config.toml
tie_embeddings = true
init_std_qkv = 0.0159
init_std_o = 0.0
init_std_down = 0.0
lr_mult_down = 2.0
decay_fraction = 0.604
doc_mask = true
Each number is 128 + 24 x the weight over its row's rms, rounded and kept within 0 to 255. Layers, rows and columns count from 0. Numbers have three digits each. The size before them is the row's rms in percent of the matrix's.

# up: layer 4 MLP up, 1024x384, rms 0.0955, rows 820-850, columns 0-63
# down: layer 4 MLP down (transposed), 1024x384, rms 0.18, rows 820-850, columns 0-63
# gate: layer 4 MLP gate, 1024x384, rms 0.0929, rows 821-851, columns 0-63
up820 100:094095093191096147127171128094142115134134111152111130146141116092148152142120153119122147124123112134108118104060126128120141147099124101129130160117133168147099118173109084114138119142129147
down820 103:124124137143146181118172121134123115132126147169085092129156149099160159081149131126099098150122132139180143081103142151164100159150163140112147122104115146111089122118113079171119139184116168
gate821 100:128107100100161128146090118063109181106155121126150134136128128142162146095105090113151083124128127105125128116120153120098135098123068105127124117160099106163116151147126155138166143119095090
up821 103:135092163151142154106132105095138136069084122118102127204124134159144084144127128112121107150109122151152129142113146114100156119148102145132137102114120147172150148098107157147110129129086099
down821 099:131148148168130163131139105215075127122077146115117132113150106089120136136119152107111152174125134149153132124128133143152148142159092130131132141114141155130138106122106136123140134115123114
gate822 096:142124106152146155148120133145158158109110128126140122135093139149144121063144118168151087076122168181099091114162162096106114118092120092104174095112155090144100138148161141105150106115158106
up822 105:130147143123139106119149123135143115154144139138165147185109145151166123132154110168131088104116161154156129116143164112115167116112137138101151126130114117137063113150115177117123107121164081
down822 105:140149113134114118172121116112089129122116109124080143163088096122086111137169135127133103113150166147163091136144103098113095114090102129140143116128119107190129134140125178163103123146163122
gate823 094:127134113171109163153148105116072117116092139101149142147145171103101127122149140147102142167139114125095141148084080144134127114162158113091116124120158141121082154155159147112168118135064120
up823 091:124119175083135132124144125140162147123123155088158161133125107133151100102139066116112147098125126111117141121120134124093134162123129112157137122102073095123162120115098138133125123108173076
down823 118:160084098108130143102116166213119124154144133140162125120112145135178123111127096174107105122116134140122113173176146121124147150089117144111156125128113155123117127118141115123133154110216157
gate824 104:141161095171113115115111131130120117100136105136130169146134096106100129158060152171124118137107139117109085139108130121129127136155125083130083139085144141099071095144080144101158124128110130
up824 103:135135135134160120118112128111178145121150094092138187109169094111098112085145133154140147102181152074127131154119122141092161137119097138112132123162118125095102124099129156161146196162126126
down824 102:130147106086116101126110146107127156165133140082107143146137111107140130084142137120124126105140182117133140141133141100137110121078150156154102126153108096130116138095122136134111112175129079
gate825 099:091121139118088153130151077132120141118097126153106115166150149127088133137151141142145160129144083118073122117154134120101111144137093106181124151110163152119103113163135115139106116121118152
up825 093:125113122123092132145106169137170092134116108157124118135108115145099155123140110133122102110102117155121135152145131109068102109151113096161162140129117148109172136105112098137129136073122092
down825 100:124126098139115134163143124111140114092141114142130120137141142110126143144127160116110144126116113163102160106173097104144142143089109110192145118123136174080121102118172130130101093141117103
gate826 098:125101132048097164098160154147109151144132130129128102152149159125134089108119139123144101103084150127134077134121119136144112122106145128126145084132159141150098167164093173102105102135143134
up826 099:081122088134106123096131116129167150101089151138127145110168143155141125134138089117101133125145113130119145147140123127136098161131074145138122190101129159114135135121097121134155083118156102
down826 099:104144102126147125133182098215145096157135155160127150103133145177137103145127104151178153107083153120153133174136118145165102141149173109178109125117143148132125154144102097109094109144161090
gate827 095:176097114121110131151105127113112140133096124149103151098152091135156139133158123142133127126159143135100111149134146049083143142106107119104154130154170129116157120117106108162163134136105135
up827 102:113184105119129148149132114100170123131085141096140139155118120110133099086118129131108113150104154146119131117141150144144106172150108135111109125125117108137137138150122096104122111112138111
down827 098:161154136152126150117158148145151098160141102153158125143111127150125116140115127098155158156152164129111162109132130058104114132110113145139122155147177116152135096118126118128083122089153144
gate828 103:100132141121133164113117111104078146127122079098134124124104176129120160118162153144121134136107142090055178099119150108098135124130139105135117135121105133205115146113119158131138153118155126
up828 095:093125100130140128155166114140133154135172163113155145109117140093141139124171129149147125099164117116141132126159135156104078141122121156168129119131127127134117127116142060138149134129095103
down828 096:099093119151152118151137104134140125140112139165160150084102163136172071151105107108120142142124115120127131075130094136138108121083167100129137142109144089117114162123119112161175097105153152
gate829 104:136136156132119164073115156145142137126125145087137108165119151106160142109137160113160126139087146102160123110135110163136097136178150117100140124111137118126097109148103150175133125159128110
up829 113:113142137134132119126127150145148099178158139093049131120104182140147130100122112154121174074140110161132149136140136136101166093146135149148114108104135148116099109154173161096140134119110115
down829 100:102110168129159122124123122192166166138177093101092123088134174140118102142143099176138121129170159125134134110161102135103098151108114172163102140151104124102111145116112170119166133169116137
gate830 106:103138112118115121160137138118149122125100153115131099140166128131136140148116168152094164160150107144147174136112146114122100107106131094153112110170144090102138144143175113073162099122143158
up830 105:138135147161094098151114155144137153119132173150120074131111125116105131160120125107130091112142128137038170119134128128127110108119115077130143138162192154130130129152133094142119145149121133
down830 098:129172192129090128108153125126110152123135122141138111123140133099080150118183105128118135145209142152097165126095131126103100091112126109151127172120150163142124161112110115127123143106142125
gate831 098:131127086161114146120110103127109129097115157075150149108174101130107126130151100128121133164159098201128152131135155149113124127111115097125083120099150134122148125118108135097118146147107102
up831 103:131146113184108124127087145188099131142184153077150103076150078174167126129111122138190139126124102143131158133136126117155137148156114135121155129132134119129151120120125122107140157142135103
down831 097:093108140123110091111084104107119115134125139093117150115102087141133107162106157129142142100113097095098112124153162151124115085100123116108091073139138144128123151144132092104130127112163131
gate832 098:096144183103132118163115118125171130126125087092115132136146109167107122140117150132138145092131112117114101167104116076154144157101108124102087120136112139141153168108167114091144143082145178
up832 100:150097163159126112112127127107115117140110149117166164140148135135146096095121113106100116118132096152142155104135135128128089145147138117132128116145122103126093133145108141134121115130104122
down832 100:147144114141143134091075118141140107112121166132145124111122111115134096125110168130119108108135120114138117120133147150130105103173141123130129138099120128108126132117138110176107128121140147
gate833 097:136124166137122136139110157132160152080073137086137095119175135090122131103113169119147164135104119126089121141129114120123138107124098088096124135129135124137127143129106162105120143135114118
up833 094:170134138128116119115162160129113114080115137109136126133120165129144143111122093114115129109103148105115117092118127135112150124121147149142147123144139137131114146126166151114096135104177139
down833 097:125152173180085140092093157124112119078161124171171093093176133126125159133162146132126120169152111133164088121131120132148112145110149105159133142111134108101133161129157119109094110128135133
gate834 098:128063109119123167125091187159083087135141118157155117134103125126155138149107103117139108129124115094137130121118159126035149116137108103118088091134130143134090074128126118105120127152122158
up834 101:137150180134099100122121141123192159173123147115097118099138137111131128133153120133161103117118115077119120116138095099156094128082134125126150128121132123104114162147112171118141151162107185
down834 094:139129142122139123175140169069129123128132127090086151131127168091146143135129141146095139110112188107144149109113126076153141147122159154149125071142131141137125160149145111129122136159106136
gate835 099:113072128160113157130106083158091125101111148137117098087102122123136129141086133105156156147102141099121113130146118128113139110136136139118129113155131143130165130144155115125106155153131151
up835 099:130085120161126138116127147121152156133125147089167106140152126131165121137121129053121145103102142141157121139133115162098119134108127135136085120132131199122131177111108152121127143141093134
down835 098:123110193103111090175149113144132116130134131078118110127170121151110147159143134119120153100102132131097127113183095109097137151120121114143143073131128149155101130153128156119141100172122149
gate836 105:097168163147136107125076148088089100122125112104083125111133151104134134135128125139157100128115111130163110125172132154099123104149153154151122159139091138143120142130130125118114144122078125
up836 102:114099154134118090115144133107150127130146111123128145081131109096153154104110163186106140120095099070126124098147107108135090097171176122138137100126090115167100129119094157132115119166123131
down836 103:116125127113134118122125130152132122161110153124106165066137127093145134146128127140135111159137127122146136118155107122094130112138101124109072130079099144150155150159116122112108132129105107
gate837 100:127177111114115110135183114129162105101134134096126114140134095151134158092095093158181118169137141143186162136153121127131144132168147165149114120122123152117108151116119128133094127096166145
up837 103:112138137128093138161094145139109129109128098154154132123109141083095083140157171122124127107152137091079138130100107117144135108069102138132150125157137111153149144146111085097126148101106146
down837 099:122110129127138143112082143153144155083142127122134104150152100097083130150121144134084091112134124120134138120109125107120115125155124140165133158120112176159107101164111141076124080107123152
gate838 103:129092175114123161142146134172111122102104143123139127154099134120132113130070029149095135118146086123115099117183105133130166134140147089150122116142139163155134156117163138100119111133137136
up838 103:106130108139135142156170133123170089120135123144140085133091106110185144132164142126142146119159098128135091113167127131122154196125129127172131135122134143114136117134142099119127126131136115
down838 109:167110126117113144105169145155158127164165119127087115135103138082100150165150117159143106096127128135115113087137130141160149156143155121149135088144152144095150091111131117183128130104154123
gate839 105:052149179080152178074171135102133135127154133117087109153079105104140094133116111135144094160136116104101128155164142063155130070152104107157134105105080143164140114142126102129172123122157103
up839 103:117135119106130099142104113112157134146175134118142155124099171067095131113104101137153098141117102157095133120137115104171096142150115090140132123125129106124146141115156114136108121091108122
down839 101:117144127103104152110154092150133111121171116149119123131087121102108119120173156123224119126109152135127129148163107114123100151132177092134177105147093140105167097115108140167124109108124128
gate840 104:112148145141151138090109179099153137118109150102175128121107134124097208160119164145129113135134148150128138141117101098103084119098109094108139174169132149099131160120137180151099119126135100
up840 101:133112116148140120155137107113141104139140173139166156116097125055106138169089162169192153156108114117127162126124083168127135113131136163123162110130123139113113082146129146149154167077133122
down840 100:136148140104124112122151098086134146153123153112104155153143129172108112159147144096133113136101124137118166088137112129097095135134129136126105098097160141148118137109173132109161168137143093
gate841 098:133145110124131173160091117122131133129128123111107121160101120166112118102145134156097115100131153122123111110123108130142116145123131124177120132101113148084180111137122105131131101141111092
up841 094:124155105148152131096091124131151096140120109134099112086098110131143129141134087195091134074093094116085116138133107137151066118155132116157151146150158096085150144121113077139112111120127143
down841 094:142140170132085128155109151115144147130099111119121144138108126107116148130120155120160144131155104106062119140133112139115077115145095153149149144149141120130116156131123122158039112142132165
gate842 104:138092139113154146134140157148108117104118118134159115135135108148117108109153162156155110133134118083179150126148121092099111135142096116132098125156183153162106100147124074127106139093112130
up842 097:123123129144094139122109103160134101094120115141120105155089172154102146112096166106111106128138120175122101145111145129114109087125082106107136101160113141125162105094102125132091114106161118
down842 093:110120130181117100147115102142161109112124141113139136128178111151148100126126091155097192158067144141133107119121152137124113158117146161148157125127137135165134153136114118134110115127134110
gate843 106:160153098133119094182150119132122102157128124160095097127141085138151085154144105134165127157176132129136089111108094193121125099100088135137139122143130129094145144135143155152140122119094195
up843 109:167133098143125177113107139138112136119124099120084147143124154130069121135117169090091159134134152120098119139178127116114107145158167149094162140085095146128104105126077139146113154114129110
down843 109:109120098144142155111100145148072082122129149150102151137116138154147117141092151110116106134126156136124145153150147114114095158136177124137140162108069120135124084129140167108127172130129137
gate844 101:110149114133111150112095122119122119090089136129133113082158152110140171136159148107108145129148148092075130134110088108163100117194096154135155117116177175164095118101128115167107095086116125
up844 098:120103119123101138178145134139140139113094088151140156108094116119122159148120134182157096121136108117169141071148163116123164079112119080119096122153106089138132108154123110148124135140132137
down844 116:152119135134126165134107101118144152123160108131148132145128131129103097157114129197123123159098118140152105102164148109087146085147128118130116118114117104085138133098167160119181112107136115
gate845 098:149149146168102183138086120110135100140144100087133124156152110092166126128178126135090097149135131095136154117118151168133150160132149147145132155127154160106125129127153134122196180121125098
up845 095:122117126166137121153140086141105095138145149125147107133114141130190126116140153164097158095121081108183125133109162152140117153147124111117142164144131091140158138158161100143152134156090123
down845 105:155089148128153162111135153103161086142147156133084122145103153131132129136122111130120110155143139160115138137157161144132128120162133131131127098168111124132139126132147140177138126155104112
gate846 103:088127086128097116089107155088129140087140085123096145122142125149139126145091127137117145111079127122088090127134128163169125122149112093090105143121150171153149121181099161099132110154134109
up846 104:111114139148160112118082173134171136129128100140170105096117111091135144078082139129155110083080143128088100168164134169117100110127107135150109099131093123106125118141132128102124100136129120
down846 100:125109167122152156096160157092096136108152179108146149152128144093139142147110117146139094069144153151087130110141091180103095158164109102146116126080106117150115126105119098121119116145165121
gate847 104:133141115087136126125175098117175131119160123101146100149128107108106093133133051096109097128175106091107086114119127129136124140124105077133069087099118120142137141113127163124159109088139184
up847 102:101147104097171111133150160118101113125160146084141149125154116139160132148161111123135096133096162187105134144103122126141126154129144128135121129166138102142135144156093130112152116156118095
down847 095:103133118099114130110145123176093117087161129139165153120129080091128117108112131093117157136131177105096129159162106162141130097134124132140106173177124157135094151182118180142113125114113087
gate848 097:150117096144136149142105115133151132123142071148119148129117117150104117125080153111154168132114095101142120138178121135170116164120141144173156120121115148120088116128126145124147100147083118
up848 104:130154125106120109098129129110132148135148134153156122114192132158135129107133095112119115133110085117120089110087125107132135115111135140102140153142121139196102102132118115095149170133127093
down848 100:128124120105125104147170091134176158124155141124065131119105117123126145097141109106148134126130167134098146133105153093137124124141142120146100163113128179112125115074141102131112129139132119
gate849 096:130108155120159130163130108156114111127096110129170101165177075149098134101151152120137130123132114181109123171154113129161154179108112129123127155095106125119119103168148125170123131129147130
up849 100:126187118117101116111160154129140175109128115070121135115182122165148148143138159118100154135176076140142149071105143157123155150097143080091175145172156153128143084165103131141121142146127136
down849 095:089104132132135118119143133192109095131121126132124170143126127123086159096095125141104108133069180139114094131141105113124120160172154119118092122122145146131142142129134126109132111113081152
gate850 088:098101129150131104075123113145127113127141115137119120179144127172147144154080147077129113097087118144151145116127153151137116157084114138064162145103169093097147130150114152136115065106125168
up850 085:139140143112131112143152138144134124136149112115145169113131098131109149141115119139134130120154076147124147138102127129130131149162138088107148122149165124105103132180112136129158147086091143
down850 117:092129086156126152146137133109120135138141092112123133074131117103125112110182130150130097176147074147171115115123084101150103091179131135104121133098121186129133151160089144086175127153094140
gate851 100:098107107121113108099132164136150115075124105094139120119098135165156101115125113105116113155116103130100096110147154126129124094148134131144126096136130127103170148111160143101128144090140124